From a checkpoint of a small transformer trained on Wikipedia.
Architecture: RMSNorm before each block, rotary positions, untied embeddings, normalized queries and keys.
Each number is 500 + 50 x the weight over the matrix's rms, rounded and kept within 0 to 999. Layers, rows and columns count from 0. Numbers have three digits each.

# layer 5 attention output, 160x128, rms 0.143, rows 51-93, columns 0-63
384451403445568496548389575521485441497490548459474498538571485456444471451532607505545506526411468561479467501486563536432564513382541525543414518487471436401377514450632543452557553447407441
623508472528435495515498467528513485449580438531470500564589498455530489526409421510479564454492583463524572481556435593554492453549542498467575431443481465464548521542474507519452527511458359
493513445415507561453536524506555470485539474523505594397382498500456442537422569552447502499541515552500539424528451520442411447507546591507403520537511600483453477543526435619508561563538524
542454545515524510518438479518413497506533491471556487350475475483438489459498496589482495501541506462424513490589478501523532521498458543466500493486543525460606499526545435421513610462429537
483473533406419382484505470588490512558572522552614484524561440555457487478475391548455495466418548509540484491478548527543511483580502550538478483436518430511484390541553462463477513532498421
437556545460494547549581627507510597492435595488505578447591474561630445436550466537436368494439464534387440445467538420491498531539455468438578497463473479490473504500444459501569508535499528
501453468610554421450502476489541524513486555535537436509619487526541523486521453452456505542482506437452545527543559532552502577536512479516435517525475549413454580513473480492604402497472529
478676367433567370473454635580467495348565453556409278586316597440450584682408554523510413485479611507521577577482566592403436411446467503565506586575549694603674651430472531446470482518555470
512465396484516409505505528448544378492500450589569435567454526486437576539543455614492536471506508598521562610462507534632498484542574453501525517464488482385493476508525371477437501445550494
421475421489590430450510376456551453474492514500493525508545474513523454436490467520476514589415386446511536558593587434411513491448496533561384467464478499508561495468433483451472472583469487
471473452517486466493594471513540474429444505503590453457505500550508448531502509589499484572419568605542491516510470524479569516473547449528446522527479516581493472528496578504532563497508551
542514487556498528472518527544514454476528527516540547506442528483424425510522464504548570620461495481448596537369401587475509494545566521427452499515606524476494472469507584529548519430555441
527484480509482504579497461582430452504563595447420449501540439496592401444598538557455476555453503539545478508521573491546489601543417538413528559447481481498456561461540456506517411483470555
507460362479479549447565519573520453491487487508525547465523552461546541398543442526448445454491415500417530481533474483516511381500471532523609503488517460567507458475523433579476566474499468
435465471577530502529445482622435488498480431538500473519425591472389463456508500509568506478558509463425409503504597546428472532483446515544484556412481420462615482417489496544513508429589538
513470586593587395441529433459502516519501402490529563517492512440484448415527489565458536557481482512542432526540529432514532481471596567526541484535467522544470536543538456397480519463460524
508581488522538506539551540621492543566490486557491559486442485479512525496445490548565488476575537447590559552514531392514473510467535425501522465495423478521497438528512528454456474606469519
490551516473616404500548558501474468564462521478416497495577561549550601477413524434534522559492481427484490545414534433539538508444498607411461505485567502538424501447414508563542469532539497
443582550455497527578487466508518505519486490538508516528529543514576414442526509422536561535500449539392518490514515530539590538451527547524470476490559490486555450453487557482565437482459513
483449443443534524499558506522498480512482434502543511524486461479502411481525466570493445516502509556533542437346595465456602484505470545509500553591540453519421451579467483541569465469517581
490495581555484488405542464496452495486551565521501523549550476429413458407538517528382614421541581535505499516445465521473447405471424524490513500477479441495440512547523590520528451513592540
522561553494506597391461448595441579485451502381537433494503507481584528552437505518498464475638435504485493453558521505501593538493586488478476527456539478596539508488479514482491493480440561
517479529599419393497553520421523492512489544495463469471549461480467530477512446487521476534471499604485493487458487436573479520458489444498442552578434483565473449424493513532481573566544462
496509506456472406587492562586480498495490568592444433550427551603528464527502591525527560505465516502530556484479552433549596514494489527512464473532417466521544536473569468529515537529532439
429459568556561508474456448471436512486489463566447514540457572552549517572469530463530557516569534456551403449502599543569483535490438454494439417518523436451571458502519433569559519495601475
515416506421515391601485452537519494410499513506514461450554476527511492492514592595431549489508486519487573474469464491461584474467485534459540508501555446604604562373508450499565424535477416
554470445397483559538567431436468475538505550438364481571472560459500511564479488443533519531422465449468546514571438376589488504456551533431523500460555565522549542536431472445479512488530515
501600417590480464545485576494566444565438555545524627468468544505591486505443459472536557500534482519492532566452414480520517586458464527522509519524517488655550481500429549472439457477551510
509511533469478514431450482488456435531521529531501543574419528531486475537480485478548494410425446518523520543514457531574615507476550478499420521485456496453546512550393525472415574565490522
513544456503486543442494468527621520549493546434522453510492529533395475546519440584425511509466481485457613461462519582483498551582448494506402535487519493541490557501412491456540378383427490
487518592491542445446487567541473458470458606639508503558545422514497489526582482475514557450503501327467447478504490560443581485476518414527383513455430556523483422532469590593509439423451553
474506434442450553494470526459405492478576510615522446383472520492514441558483486600470479532457476524445494520516498479427492560506572525464497482454489454400481475447433482466543476515484524
494586542521467513465460519438525407455482507404499568488534506469495502599490544518601515554477508508576554544515512479596519523467560551439525486484478467445439431507459514453559466422508361
540444398482493580498445620398539486546466522492444449440496452447488568592463538447487555522467468506526471513517566583564523527556505526513428496530455548464543457560434589577498526529438530
574409474423490503512446607521505382490559450488561548428458561525458453467538459489517470492538571440617541524513443551503479508527492566539558475536485507483520600486521514522505481542562552
506542548547458494475517521434461554555484548444504494530549420523540497473518580493543454533481498457470473413488444475497566492430465389507453586514475514495491531525487529488552487490516552
579580590527464427465486522519535506459572448488457442529599572527436562618538495531421487504434433467543426493491500547453564518437498519471532466585497529458525550514461557499414524454560548
577481568502542505516450481490493487440495499465558484492534520537547508491495463518470395585549552550457513477415568414525485488451389465448451513551532501450458581473477516434498492634461530
482450549471530452504460455526506555429440562488450490448533515395461477471471529468384496553495526477535472472509520443463499454499427497479466512487489491380567448512531492447544508491448574
526531452501548406476555628460528502497499397514474500447481441497606512558405455450482507558516482442484498485499453584518533628482536532480424512448497516595511459491507484507532479529478594
445575416457486558495487442465458470492482497435525506450549465476478557563563463563449476422431542523495510457573458500551604511493453469422568450471497439545539504438495479535437583452489523
562562451536557585529409473506471432424539483557485488598563461470512502471539467438448459497502505541584439552532551500505545443481376522549475528553450579498510562479528534511518483466502565
462523512464531552544494515457517497415475530547410533599517579561499512543393450493469573485513420495522473527508599520549491448492494440527420419561502429587473510461599537474537518546525604